Each number is 128 + 32 x the weight over the matrix's rms, rounded and kept within 0 to 255. Layers, rows and columns count from 0. Numbers have three digits each.

# layer 9 MLP down, 192x512, rms 0.0558, rows 136-190, columns 256-511
154110176125142136101174062140048133008130161115154150156119125135102126183100152094113150136121152122103040081123149174173157117076099102120102133146126080121151105156168105097170143164134097146079197153101115133135149168124141104173125119101098157085113132095133154158120114146155154142138212176044139161155169127166106140072166150102164141195147144189164194126154129107157158107117201131097132103168180079054105135147117195132071151151106140084135120091092139179144122108109120111108130156143117141115127154106155174097175171109170119124146184209127163123135102109106104075103113146149183116105172160141061159137074077199142164129104121146125091097082143188132109111109159096201124134115128100110116065148110146167093101123139138156143136102082147146116150126124170
114102138118200160138090107117135145111061122068071098139155093104145182078103160114113185084186176106133134115114095182090143150182169146111159064103138181132159096123117179148153180213130185123166148113122092159196096109145114159107122143090139133092130126109107140112097160133113036064089142115119137138093140086128127144123143079106172129072149073109184138113132178119115142168204132126129121146096157065121189099173111047074139172159099129114152107184173092144134108128128167121113137062145097070184141105138162131118132133154134113095075044085155114164089128172091176098133128069136150115118107117116155157128137097131138147093098121139106117134139193136091169082159142137093087109136131112101173092133151098157110096161104090118107064088098164106102080146168152
091135169114129137171122148062162143094105110090128099112101180137152122107089109150136137143146164114180131169148100086100157148147198174118147063112165124157090165097113103166112131141127152145128098148109147118125121121152091188149090101114101139142090113113159064127103182134109166138135075173189135184118119138192090133114140080128146031117136134109091173132126166107188158117088134136128154125122115204183059115186075202080106106118121132129109111134144110123096095151098079150129108163147118128163161082145109132086121103099120148109148143083119106120126094128103133132168183086104134126118119105118140114154156063178163084130145175073077140099180061157150035128088204139074183104100087103115144152123180090109095155121098130095093111139105088134207112134085107
127080109138117088108108047118108129070102105100141122127099074116135153087098139125158115172122107092145109127096154068102135146110114133130099165145155109095173046090144115161135154072113080120105122143144138111151122091143167126133098064075213054127097179078182138129092137108089113157119095176072058101187164106166109111094092147098148106141087087120074113156160117155144107100146067132072178111108101192114063128096175132131115119118197152149107077108129086104141111069107113219068086134129172123122123159129097154152165090217119066084122138139139152156128103108159127142143155128093161150162129126120110084141181056135100070104112111133083119185141144133197093091134139105104164132108144113135113148138185163132128147139148149145108127123147103123118135105146110
137152090100167145148114111148137185153059110145112095080144152126144165107173124126180107121116152079145092129146128088153090095155115117127116104146121123168074133137052095128155070124101142196161162167131135169106133067119118053144127118064114091167088081126118201134122121165080107147182112095083205169081096082106134170131107147126107155108133103141131106082128153130099192110124172141082112151128120157171142175196100083172160176094099135150119100212144175104099080134186199182111093156203136160077198118162151166135147121124189110101120141159132182113141117158165093131082169174137164100117154116131110091151162151125082120106093104104110172169125078180105138174150103161187148120144099134089156140120085093163145151153110161188110086136123142069147095177128118
167120115137108090073117085125093087140090084075131115130166145111161140129143126076121108143116150113066058175185143160152162170151152127146137131183154121155127156096126065106132118132138130106089155101106103149129099133125189195153145148132111154121192083118124117139171151156214140069111158057166159159137177133112105098176085076112065103135109137184141103118164072149138138174074136119092104088173161103111194134115155092137156135195124088091079126098128085112097102129154088163183110103139100154126135165126099163137153173123131078162089106068171099112157066147131118038109139121120172167152145154143096148147200108130109131119101102108152151139179149096161112104177107114123118113128095171175211112132177141151099126129129046183134165078100124139096137145152165
175106109125165085104142091094128115128122138137108159122146113125140168181108140113049196046138118169131113156122120079093139086120151150117116129189231134088072128131144081128141138152112124128113124156158112079182181157101101154090096100088139134140146122083106122160061073116122122079120145117083145142076140111124100158111136130129216116153131157109114105153152087068087103084124189130157141104122182165116118091115084128167133107158073134116141084073118108129150123192169160143145131101120166135125159152139153129140121123140209104097150075127126145187113123110127130093205118105077086130115121132113121100053077061218152129160141164111086122106169079122101133149124145148154133105144095073097154125103123116202109098120112170160033165175142119171131118145064118
128143082177158126131140089068125131111123174138118093121049125094161167136125153173106139109077125135095073105101125077127114135127138155136087182126096131155108141142152127096091101135143129070124153147114071172137154148092157099129111177146110104104133094104138118140117145118216159132114151108187147114120094081163112114150152058091116094123129137110142168143135115132170144144163189127119138096126148112176120113146095170110148108118133109150173140111064121120151076079131142159093084122160149145143117074149106120128147155083131048107138163128138062094190151114184132156110147151134160138116100119127141144106118185205113133114089137138096145092183147127121107092087092122128121149107132160201122132136121108116136120142051144139079112136135117154127133165065165
080159067134112185132139177174101149145171159122129142120075131067132141074144104109165107161118100137134128173157164096109098137152160080155099145100112113110103163109058190157116096123122090143086110101117107163150135104145168097113125124130122133182147158125112129112079117177098115121121077122111157133151159147153138128138134155141119144161131187127117162117121111100067167136122103149123106110202139122123123177114099104102164117124102120166085135179134114159098159140155115100126073173173138092122167136110158132109140150144092118146150132119130116097199129051069202103133128152103192099099113151158111164114114086145132100160195147144097094136109155094115133063119109096116131116167070143082094121156100119128162127132102052137144120104126161136155140121104071
149160147107128133123182070100068135137079096093085123127170135183119048151088093129132105111082100113169120170132166072099095170118134159097076104094086153128170112150111142151161124152151153102105181175160085167134107137119105119149107107115121130093108074141143103109108101158161132170161158115071059093157129115140139137122141151042102123162141180164152123103145182179115138111118105137081148076124084115136172076156156089108172119146113118119097156148117125130136098119108117112140143154149116137128142139111077165131084141176105106139181108131136149141075105148123115139138166132169091170142125079124119159131106065134124192064157097174104140124175176116110104177151145110181166138191076123130201145193092107119134072121182118139087127144124139106208101131174178
183125158113138151127096205112098164091129204099179148142113091096147146105093125144128153112072116097109139157104135112099118140083145118118122179156172135133101131172204099197111105088118157147168139127137173134134100125156166129123137068108142106129149175125102144159125144152133117133201081132094072140135147111130137133120164090113149121168094125145139167146201084075139127134139108145126143136194095129125128148166109127082128102125081137145148180137162120131094145153157082132132090104142091113097046134097185118187135116096132158158071149064136121100179110113164172152103077175168101079167144116125178107173125082105079117191171072137195116158097127149115087046188152162091095192129052116136072179127148181228146105137107117132149161181152154145124054156081109
063114146205099146129124146143083081105094142059111157129125166142153130193193078140123094140076128165129104160143156095126209125124154076146056112072128134101114116152184076079110145130090155185147103110078061113123128154142187123117123166180117093109162122097142139167086146149137124167204170134155103164162098158146151142166129128141130064093055110123130132070150061061171141141135167149121181142140176115130204129057080115075155174098126143154119106139191104178162138169147106146153183144103105168119080128101104107076080102167115145136106178107127149162110087098142098146121110077090122113166111122081114084123076130161132113123132149103052128102137149103150110092156101122149132164142126115152092169108180166153145127203121132192092087103125138075123137118073153
186122137126103112143138095126110142099078160172158179109088140142155135170133162159095159124131146135086137173078151186155098174103117137095103087096079136134104075153141111095139140155156096173154149062159162094120142140117138130135136103110128144162104139133076137119136096106145104143114047047159139089128155162098119151158152129081086128118155081105170119194159143059085139076106104168091142080101126119148174153151171131155121103122139137084182139182144110169138139089145114092155114134124126167172170074120121157170139135137137091128141213148140090173114151136122129091117143154137127151096146074123124211152173127096143151117052092138127116085156119151105117192177174124088117203175089133096085125137146084128104146134106128152116129154137143128113080131168161
101165128125064076155131126080069132134110135078135127123150113174112076147159122168128148102092097154143111101126124142152138131137204130121122191145164189168107131163097151128099119158139176139164130198191091130124131122191218133120097117051209140091037178125115077210115112086142135108134178150146148211111127121079099126092106167152107131134131105116087106176115160094108152188134174141140104131146102105111111134137141060123137126121131112157197143203112109139104173125154085137142143159159171161135210147114136121190128120131117126167156162109176160096149138107169093141069129174092140089136157136205131130117118115064107127138104164157155149154119100150211115153131185138118122126122115112177144149139142132065147136174179135178146127041097168156181182113101157
171140113122190132147099107098110155137149100167138119135083134163084180107114137125157119053098137135123100129113139085148176133199174187095142155096134115125115144104144148087173141114128115128139045170148139115161168181132152109146156121100149110145085126144132142137145175110161085132123138114118093107128043176152204123115134162048168164106091146109192162160116111101134132099146113094158132111096162143119099158075148135226178103150133107150087126096118139171180157075096168084116159063130116160117142149155176101114097184092131175114072104092055083139119148102101201143106082145085159188080178141131120104082162100168137158147147191151118125099172098183117138125131168135092176141145133167185077081112111190120136132129123086128121075126128123136097196170138079
163117142162117117177083105108049102144148144083118092136123112099126143131116095143107122124111122206160124175159123131105146119065075128124161196140071160149164112118078087108120144134134098106139121091143141097122106143113191180126092084162154114168191076089106096187076113103112099114116130166149073131105082110101124164143138174103120137125162114165106128170131188127076127130088149119107117070188076131162084105099157095137130125068072114181171138141113123100171152126150044139150177122094126119102050129134105130145105137167203140104093150144200184096084096121109105099167111136176171150097089087123133179152116189135137126170121127108155155142095088122152135137074084152088081126101134149141092142105129117134046156152161080125076157128179140077116128132117104
132093107143079134105115100168170126147104058144141173139211127073168147136059120147085121182126148100121164158201142118157094127124165139121083099058060139091099026115097141148140069136105103143208040097136159069108126096118171120079127125142097070098157114081147099171091153082110152120175094133138070113108165142126126106165143136134093193101132170142146102160125154186103185092090065116135133100099145101143080120111160025153157155148050103166046090146141146110106153147084056131087070131086110127134148160098145147066131118134106144129045120099144073176092066187117196120108147118168138195177174108134189120107140119133117111139123138145166087156199116129147137156111076154082148107104130194158113194170148071086113093112136123101107125077146160129185207106114153
088106086090079180141177134137157118130099075113138180102136124149177184183120156127127154107194092109079106080120143065107115120103089121091152143095128136100134189104039127178111189148106115117194111116129164178107163078197132093147162140107165167137156195107084146099161152133143159064160168137121132114112091151127139133131101085081152133165119135139153138138124088103094117204154071120184108106142140060118128110061176130117097131153108144152130152159134134109098169156106125059119168158140099105097216133149155161087181154082124109152133133140151128170141135207135198105138124137097069136151155119127132096081144137110154123093151147139172107142110168161147107116161111133104121105078127178099185069123134151071172133148181088098134132106096100100094174205079121
173104187165120097106148144116132099110113106113106115107112175192123084160098102127121106185124069164162108177197156128110137114076108126152108084127110149150109111118170135140083152120121122117111109111164081099078157109167105089126106138093133100107072102144100028112117126113128130143168092143111170189183131151134096106161079145142121143088125107151148140134142126108116149203180205146133117105127159095101124069172113083151165159101150175101101129108094144098089187166136070166128151142154107070198098129112080097130096161157100131100099109122141146140154155112144204174126145093129104124144117117146161130107072131111197126124161105087160130181110119127088106135181070093164156125110135121161078134141100189159145137167145139116117139102133156107162107117164120
193112176120176156127084145150105088117108164125136152083088091134110168154098138117053119087125095090097144094132114201151113188161145149165087065136091140115126129077119184138125121117108135173156106161092085122166162177081117093109103197165160139157156109162143070184150145114097156146098117105120163136112143095090156167159150114140146111103128135130105175182153169137075189127113150125145127089100118112149120130108143141179129140152164132138087125183086115195133126118151180122115129142095120070077154156126143131097161128114121123124150132124125177076103104166120122159094146132152169201094108122126151069129139119118129085165108120150064124106156101155148137148098139127165135118183135132184100121093118168183062129139201120110106132047134153181157168152130125
149213164119068130126200143095143143115138139117126114133073140083137128120206133134164113101091136114141130128149167103131117126149091157110141127113096167108167129075093115106094169151173134133159140186128149109099153055167166126128116160168091146171118140075102170134185126147166172152155094132124124136155144098184134148069137080129148112108120069093094136158146141092125142175151112176111142104199173116142152062061120162109129115123184086135109130093125028094105097156114112144135100161166074179092076158100118133166133144136143143141092121124135105158119079186120147145089121160090139116113192113142090113165101158113185063116135089157144087194099079156172148113118141120166121114154101093132082100087140163135082158075144130134121139134090155108181132138078127
168153066123139149132120093128128163171124123205184150139192139142129133137156134058187150081130144089098159147110125148151117114078131109107081147161151059158184104128157109083164126184217118148127108099139110135112093156055106160157175122070113089142146151154112118142102138064139125143122156099110097137140118149112138122136121140087116104114132130079150154107107118216131101131154122120165116153132003205122178124171078133074138089097106152122165136122115093092148137123182087167148152153103135134138086186098103136080136132137109099136100096158138119168184121230099116208071144125103187116102191053104183143136084161050139134157186185104146141100096151177152145148157163050203147073119162150156101100142150171170122189154103148155142159132120102122145110083107053
168143145191168192135109144106103066112162131109088154120126082127150102121142123096101152062111199182091093115132168151113103116109117154144113164073114132149145125153147123064142160142142093140129084186111131121126100127118127102183161207071124165108127114141171113149091118145142168134161161088132177097112141112141116123095088169135132152074097137149115120139154152111136094137079112124076097125195146138174107117129159140187156088128114166131118147200108149116145139092115103090167114150116069115110140071112093116094160156122078141129161156114127091171143108130066095130096157137088158143107157109101178137072132149163160138154197162081104080116160157107083049090130170172079104123132114186126130107115145157169129121081099075081146114131134134131098073157187107
077138136111130138128160111153100154123117149118160141151092134093144114104120167151176083111185140143112067148148123152124170096112088101161144079143119130172128151105080079139144118066138128115090106165143136134111177089108125121134114113139139176157142111128135107085066198147123084137150109142126171131142130146159210144113208096118211114141134153163142146138089125144161150114113127144096082067137159136102127141143105120113128127164111174118041081130158094129133145124145127116191111097150125098204140137135112140100110106129139135106100159083129082132120095114193130095100126100136128123121113075151080109186151123093077133162108160106141143155151117097095196067177086129146086139162151159092126120117123155146183121122139106122151114106145073119120114077154119
174127194159124110138106165117175154098173144130128162122159095154101201161135122091143133169108152127091123157165122183083122130143120095103109070163120135120202113179121162128082129129123159107162103139093102059079229133194151113072123126163136122140167101104101139132137184080150102149129112117151125087154182121110058171176148134100120128124141106126090122149074131144171077095116132134129114098141172166092126106142142138143142167132124204132105144161124100165081125173132115064135137039209138114145146181121180100129108067146159171147171091149145095094173075151076099089122122141135126109085092108063092193166113146112061140142148136145129105167115127158096084170130106085129111127189141126149142099070167087096129123136161160158112087121140061124101108085148193
091154122148134048145145193113111146120070099072134148073121138063077113184096185112063125148086152120094118126148154162097149143102134110196195111163088102158140078130198119134197090166130082112121099100101107113124115106134144125091082141112124131113103115133181105120156147128137114110163130132150129155099099121100140060113120123100125109144137104142099087121192072052165160151137100151129053132127141174119145143128075089120131138095164138146102153189161146108161114166134144134137074139147155157092123143107065166138098142148115125120111188206095127144118107140150113153122149136167144121192127108149089115123114140141159191108085176131116092127111087128198050166173206156114125165112141108048134087098109120092134178088117105146111150147134141110149120116086081
089149080148168100110091145188170125167177141051125177098062110146081121118126128022121118130053157202093125150091061109115106092138132155127154107151130123127166104090133103125153148058169127105110163138130110142155187150092118101142102132102121123169189122097164093133180133117151181100075091127127094073093151112159132106097143090082141083112150112091158174134118049129128106126169163075195156118093110192122138135160119118074155121110151158146131138060078109130111156110153148178114133167155129111175131129133110185128115124116155113176106114113145080125138117124120129086142075153178165136115110156122148130122107163185128143130154125106173087114156144128148137081112126138078103114159079136117159135090148165122117176111108097129119071089092170137129152193106124
136156124132090146119122148144180136165131125157120166132117167150042066132124173141129081093134106086167135117133108068127074096191136166122130116119133157095128150138144126158112154113144133115138162083150104111138136118082149137139082147134181065112132140155133094101165156133124165091115110110119172132155107168125138096126149149078137162148143103117100111119122087091103240143101189148163127102108144129103134105144168223117075179151121129134124145100189127129117176132103157173104111183085091179110097085123157096140170098162138099108079147098073116144131092118096093112123121143151136098130105111124175120165156126125109119105161171178124113095146124133114111143154118105181144149071107177165134154162158160155179058131172166121106152173146111157103052152137202
127083160141092162097123106169140159127091088106126070145109128148148146102147048134150147134090115213154084105145133190125197102124106154145147153084085113099108150101147099149087113127108091182075128183118139092166159171174110142139077081160124123117135158116139170106113139124086106169158068106131136102103181114133140143126087125157194150109127122102106120148107070120112152160108112134127161124086155151146101159128208137129121118135094075150136144074112091087120163116177114048165083118145172119118160114105170120062139089109097094157122112155082101136124155094121128103138102116147126147127058093176102094137170086123145122108096141095128132119132199076106148164120145158107126124099124078112159089127128135088156131165173126114161131083151150190104121139080143
130159090146079147201153121101142145114117168141128161133102090141131095157154132116123149067110086092246142041198108078088163098100134123162161139102103114137136156121146158175047186139082135165144178113166122175109116151140135147100108178117140197147104108089095182142108112097103188136110045101113140189132060119171157114097119106205089181146144167168100161115144096102080102095156128159157128124118096148145086142132097096102154184133122112128171121161148134007137145137194075070113098147083149128122130111110159118104104153097095158130100134178140135064112124066133117160205132086047083129122143155088118067062098085171087145159123123117126181130153117049133070165125155101120131148122104085129174079126125125129165112160094107138107146135115122108064127151139145
083144143174144154133117118144193143114091121104142140071099133137106120183099127080153127139074166119135168109124119209072115130144056139101145130145175130180118152164134217109131126057167118121069138137146218116213092138108162127137110144132113154060144084125125162122094066198135103078161096181088082091171128126165087136127137113095106142122032094109136112143114147147136157126176143096159167143121050093170072112134207152124184106131082170158130132091154121081150145128121083161162108205114119148138119133116147168074156164169168037148184153111076106143110146156114124109135133114167149098123132088095144108120135172160142159112147109142161148129109130195169120141147082095158150151112099114115159147148131073111096126172145125160116148118153150108110158192116096
097049171120111173128107120126179100101173107125147140135121053055056128130136089067178073100097140149140104110141164150081139023126083182128143048078182129144105125094066080152132126102194151136191109114175106124103134161138160156161137148117182138131092161141138122119177118105140152186178160128117088156159136255201118152109110153124123173156095090124102133097106111124099160107114129073094162125118155112111062135149176151104103184147101162133136163130167141132115170157096109077100182104133099122083149114159203164138109130224188121119191072137137123135145134143062129121129068109112145134169128127172157141105186144179140129110146109072177121118140122132129053119158144138132113161064155062103144167069127080160149102098149096108148149132163119167143097105167115
144174153067144099129200149186112186144131192129186112064135086141101118155135171112057104140132097120105179144120146096130113088135127128154148150150110117137182069113127135168125115123136121111147106113099185127130135088148156039095113186144135112145098134127089073153086112096081158132155099156123152105113134149161189137133138103108119169136162123119108106050095110136149138119151141201087111166096145091124111165109072105154106077103082157159103164120149116210133111151111112146097134115152151114106131125155116109141144126119114133157060124125170117076194100129166130137127193114158183042136092128098107128124186175079097126127139168090059152119113163121161118149128124152124122111180154143152185181134149178084171135111090120113147175151138091124147098108139127
156151191132173112145120140118142117114121148078154152134155185067193097161138116130173127158085145191145157123094107139123173146156120200114123146141154116098088125100133129171074163117154100123155124135113114104167143133127146120070087134092122130098143098148070144153134077129132119135150146115119098066151138131059102109131216133157176081136099099118089113142192138149066124053160069125167097148131146097080209124149100120155130139052065093117093164072166055092139130112108155145133085141110125150124093097081061131124099095206152139067104139127134147087138150120110104078176077145123149088152129199127209099160127138103112202108106148154097100127122115145169092132114154115132148069101107107123108213133133126041096076088120088149089139152089153206098173105112138
111141121127129131145190125072201099168114112166105130149152124136095148121151166110114131165113098128112124139171170184120150175150111139149109113130163132129117126143143168104137151098148094130111153083122172100149146145158133140046089091159093182143121173118113125104115063121109119156106135103167119098140132157072173107169114121116140148141087107158145116146108123130154128080148098131074141153101117130071133113165130123167128092110120171125077136136097092141144166136150123120131117147135158147098172156136086127111082157160129134153123130149139113097154123109151134102101068161097124175159126127154174150112067156157154120138148175123142175181153105095143128167134112137124109117070114117134128140184135108110116130152131104132139098150116108137159094143177160
090080195066130056177140165117133114131150120164112106125107189119199189107145172159146169144108121136109142122113124106167174196126116100175108144140091127172155112093104091128118117116127132069068164122122146099071080134160155171201082145186112097151139136091138127133068162145123096081155133116176098101155141186185115136172166203153058069169111178189139120105095152123139124136158107151128127141138112118166080123149150158156116180072162121077083091140123175125118105110127071117105133097139162127142125106177113125131145124121115136141148145143121166185148188113146192121101162176175057109122124154142150160175176148130087029130190127137114128118144167142160096108084055114128108092174142129216091127129159151124098194176189111178093154117073120102059117100095126
102112162115121119120126123166082092153151114151113119126115163147068091089147147131118072187113107161180153149163108199161191141127131126126108159135122117129072113138151139162135079108060140094088133051128175145131081110074156180108117159119097141182137113063149103117152135107118109069081111132082164176131135128124139080110072143179109111050130165124101168055134142107118125132109148175147092097097151131147147092131136082113126159114148101129120117148098145128136162134131069113131183136180096120136109152140117167061125099138115134140151145164093078131085107193089142129179123122123071059097136128131074114099072173147166157135113113132166160153165127189123211199149104137147142091145107121159184124151121137142121213153101147123187170153154101092159139120137135
122138119131106119154083137133088171113101156137123145124101155169135171139157091114175112085093154120114121168108065181093193124129119153190104123173108127160138145175149159102105155098163071094113140095076119096176130156085145159120098121167139124105137050142066091115117075129142120103120150123063117135134101132062098166178145142096104112129084146174133132120055125088133171085076216126183092068211116101120149103098133145148124187117037212099175117092169055106096168067163162108152131158078167169134151165228126121077085122134176178132065151141162093110167169150163130127163180119185101120149101194142108078077163146058112134120126101097115129144200111098090152083106148127157090120156134142158111128130138144199132150101114072107118172093145132100178180103122139
054090116059112138115122118175150100120102155138096159160093144156122122113196160104136109149158083080120155090132117198104133170162177120104154115120145159100142121159131106099132117076123146113138118156172097150160219138110204156131183113167131157124143113125233104118171128112147103098151146162163168139153170139101185135054092146117119154101112129129125168132125118120128130124094125113112165130091124137123134110157101145213144145090118049095089161088086115121079166216205154073113148168172116129165139086095173125104140105084147120150193106118118163184168177132148135163061188071080116125182090093112075105182193107145089143133134148124101136106108159092146169082118129088106133180075109164111177063091174120153167145155118133119137154208154118140127112136133143
123153136081172067142148132075085114083120153107074145151171151121146087143132094128172126127156091116159198140079148122156118190159131085136163174106094180136155110194109160087119171119142166122116126135166164139113101139135130155124106112144106074181100080155120131105149090166089191111142116140143119128123110097160173150186113153159117151096131122153134115068107143119111174129063125105106091155161125167138160167130087122143125112114106132174178075130185107178113160143217113121165182146124148175131152162160099143153117134143141122102148122123160120207179141205117058115192088129127170141109141173096124173134165151097144101141093110127142103164119083106104127101114130177093095088163099179160203154115109164113196178122141071127117148166103160163114120127094169
122126129122217121143066172077147122121128085116158120169067138117096123126070136147103074126104172131163094157153153052120212091144201157140173105083178197133106058119132144102168132120092133138109142160087139107138164067123119082083136061171146080141139180104135107120119113048109164060141163109094165082162187120101154177183130144144131132137172111126179139142188090097177130130116102186140104201112102174117132113129104156118125091107139079095145158110109215140148124164164128148098142085129132136103150171171126118130127198068133126154145154151139149098109109122181146161111119161078178180098053070125142117110102085154093104104152192165151168142147096128132183088170178158157100139106142113142154122199100075134153084101120125131122079200065095114163076090138138
176134084113102121114091169136093139122188133120101124135082103091106162138125128081166054080138116149112126105084106159149136157097151168144100127148112157115101115104199116147110119149156102091109072139125176143136129101162103125126110166096147166101130108103134183091130116086110102156046176119119118108150137118097096150097125119082070097112142108137161147054134115076142169128125127135044082074156147088139158083176110069104146118133152150097123080078100146134174100142133174132183067104108087130146139125118113108140146072088162188109124163128174102159168134148123134112105180093143120109127049097114075104121139083101116134167172120151145137065141099112094139190085103169157130203123165130158128128186159111127117109169125098077126130142163072183115124118138160
125120170125101098148124143118140122119123082059118137113130104103123183146148122132049095121146075187177106097112151185126132155173153084108085145104130180109138103145108102132144128091085111114111122149087124083137142142089120114117142149159078141128111065154130129166153109112083100178131144117156152150094111132123196034103193180109120124152113126103100113112137100138122140128114083167137105170141140103090142092072123153088120133104122117141119155168173160121206150119150140146129115106156126138106143121156106158167122122104177105178116105126137082051123094138085132148211152143096129134105153153114151166189073163113105109123125157117155138128073109168090109107100123122142135126119106136144139148122187102125121113102161165121137154153128170086172148140166094
087106117162155068085136096123121165175126105159063146144176117115133118143165096108088120136082145139104142165141144171113116115118152129077108106126212169105132116136157102160180115095084175142120130090100146128167132090135097143164106140120154112136137154086105104155121192137091082074135126074141141103084126131081162116090047074143123199154077129072170131124130151137079063176157117194105121120079147119159154125128168138159155122127119129111148071150137174099131167096120145111160163118146103172143146094190135108192112121186153129121105131150092144100143136092063089116117094149122148135129100145144127082142111090133094150129127134116086122090164153119130105126145150171132082114106152039158179091076102153145094116126127123154111148129107166059103185158082052
128131129081171084123173167127091159137161131127195154142135204131179136155132115143170100114157137184059142117099140113171098097096128149128159146064124107088118172147143148158138166108144151168136119073136073138160086166135144118127150167149107119111184137120098100203184128099154145152139135157084127127129129119138117121141150123128122071137123114105163109133104182161115129171134146166119119148084131106126123154095100071120167124103086150122080131106134082129108075065088068081112150145115179132148157168162174151139156102160114147105143121094205112095142052134203073172129171109078103117183121106051187156093089125134110124148099153171156176125082077129147122119099152124160111139164156134179112116097135153144097158122113112138123098073174116123104089122134139
148159118132114167107128100101125099063047116100178116111142114176151161100159105191126092113176134075145147151090191167072102130103130163157122175120112161134103121181178084158111129095162080149068090140135062147153097112117160150173104178084174154149105134127122147100167129112129173135152069150156074172129135164141165181164069162112157147149125097145176158141128136109166154157157174132123154108173109116133155135121134123095172121124161103103160146155136126136085165163120122175078140163143094109153164103147100112102097111095153078174115132132116154059143134114110154112098133129170138102126095124091122161152132179137110101155142131059090125136152123158146134159157131134114143126147115136122106103103141118159134067128141167151155135089142177139158165120122130
102147155144137166138129154184163096122163160104165085075120112109168118088101097117191125100162165122117205077127133122100108052137139081113170110134086131074078156167180156157118145093111087150100087086083142124152126169132130131115125113158156142128106144151127115157116126186142124086139140151208126180177116152107161160066063116168101083114078090159163108129099092170186104177190139137146142145192123122176106117147172139107154135083115077176119159130163089136167140090129086090128100168121182083140092097133117131216127147099097138144084141175201102077143096118105116158113154152132147128153147142116136149121095135109114132152110182159155135137102135088106104106099106162144128077170124109155095139071162140059119157135094142098131137122148092150167128077145183
091080125101163082098137154137092122179084132144128148133113147056154127132106112063175122144129068105177156111206118197141127108143116184122136123081151067108144188171123156124057172146092069177074133069122036135180121095107091097115143111127132146131097158078114182156138143114169076134111147120086132094156106162083108134182154154192135117160134141107137089122093072119176169086139146144139162169188184175190138146142118076151187104114160058090068131168171143071141167140139090093096135142147128124098088130098159111129122149162149119143159083208087093130217114123115168137145112136112172129155173127133131085123115144102137057114057170130198157107131076098065092162108138110165162100177147138198151118107077107144135163158135185154101109166142128098117084141125108
176158183134047167155140047098094114119128130100155133082135165128144154120099099132104149086100165090119155173101155106156123139156161167130140145138078118115121151111121163192141139115088127132143120140077124082113086130153133111178172116162089069127127096128115169187167139119071102112057110136051099146092146117146103119092213137086165118093168132116139141155136143176137112079153122109151075088116143085139110153078134085069168172100118166177133196179099118101178177135121145123084126126087065146133134086124123207134139184144105175129134164131172100136139103151111125124122127129049118128136098198093082092123133051153131107086154150156105144124152119094169156171081137154151157131161160152198099232029101131157131095083157121156094173115091175167065121168115134
098137106098089078133160159100072093108127160129094094142089105135111129140169143087071135173166071131156142140113213115087133125069069175137161111168142093090117195155097109126145173151152187157136169133135134123129064138107159131100144127121093105163105182161144084096185204124128101170116124147160085160070104110089109190162099156123157225168139151155071151109185078161175104192128132126110129128074140124118129139103105123084073143087173137114112113127107132088133115141115161139082102144163151184076139131164158062127122119134065172131173148143115195156157131173106151174152138102051142179210124144097086114134119124124139181180172079161128147086146155148117167149160085124098115134146139096158127112125086185127089119119126082107089125149192140121126127113141098
152134118159121157144140077130136146145106126146168157191098161106134127093176109151094144154176071116122148141142152138112130071148129171166190149141151111126179120171112145143198114120136174086171162140148184147096070144126168101115128083197150124079170068182120061124072114138072085109205221142153084148169137203114068136150151117194089149130106140123162097094081123120094080136077134146170109103187147134175159065126155142133142155071165103122093144159142175137118112125108083097171154106153140144122103097090162074164124182119153137110070066120078132049141109131099083140094121129178020144125119149134163150111109095111097110120120172132165147079174066135137116211137109122096125107170141158142109159117161113108153111120244088115086152157186083122155142160132096
109114183111166157209120119135136118135160080111075189076108111095127149188106126119158118158112135172093128154125173104121110164155150075113108138166163093137140100142147102158082178127112166067123142192146149079094108159143118136159111155108129110117141124123137069153147103148117086187121093128180129075119132082149126165183078169127110156101194061135047121124137135148101089137163158130114152078118135186195139105112155095083196122197148094170081145097205096138130089103148062066111140151084158170133134130175131167154164156137119120130084099167147121163159104082163115135114112118112134173135139127102133173187135137108080207143169089156185135136190176118195042118130191170142130103204122157136138136157120137139156072115115068112142096101152169033196186138120145
127103134150075146129135121128111143140113112127082094141168134129141134126126095143185176150111131116152148152101185088123101174142136107115182122073127122097076144125038182083160176093075112156141108141097190096105113154103108151174116114115107110112133089123142147129074177182119119130179155104187097166135110056108155164101169088131125105102135045158142164124174078132146183074113085113138174117150139146121104184133182152144058125127123158146164063144109118195169159177153095182129174154136159059138143140135159146137164133129122088126100120118202164128096160123156130096098166138106133106150103107139129072172107049136071126157109148069134114181087169113094117214155072098124119119120084139131188145133144143096111065131149121066192161137136105158142100157092138
141149108115078107114159122116119130145097063205173121089105169111135093133102136132186055160135122123137130127079144173106105077086191150190191159142129163165126120134122150162130147106191108117090159114176159145167112111096148217158099074104117107122151110145105159145075161140091163140075087152127107157112101100117150135157112139130139157123138086160102166147125129106123162151069119089164131097123106117121149137124149169118115154156149161098086128124173110127117157119113156123091098120158160132155174063144137165150151125130113142179126104141103121068122129090139163141131122124167120107064111099175120131152206109106089101126156114158146132117150169179111120116106119147176160134157155156136119160124126166134149111102105176175154132188121092117179095143183094
161120128150155164082088097177198133144110079133153044116091109133184138149200141159103126156179116123171138079186107091135119143102061116157130070090186112105078112129122113127127120141094129075170169139105072134137116144171158147132112118087094151120049168104091152100098155181080089142100136058128162114134138155122099107110140138119106119131100105133079106132121111150118104143130127121077155136082117089144126148132145173131128097160106180123181131156144124109123140169140073127178121115102133075156106138092142162112148148102098105147095125141138155100201148108110111144100107136140111117154128088141156100149143133158176140089145172111182146142125100086088198071097140116130080137150136124138115130161173112103033122084101113149155166174138149130171169105147119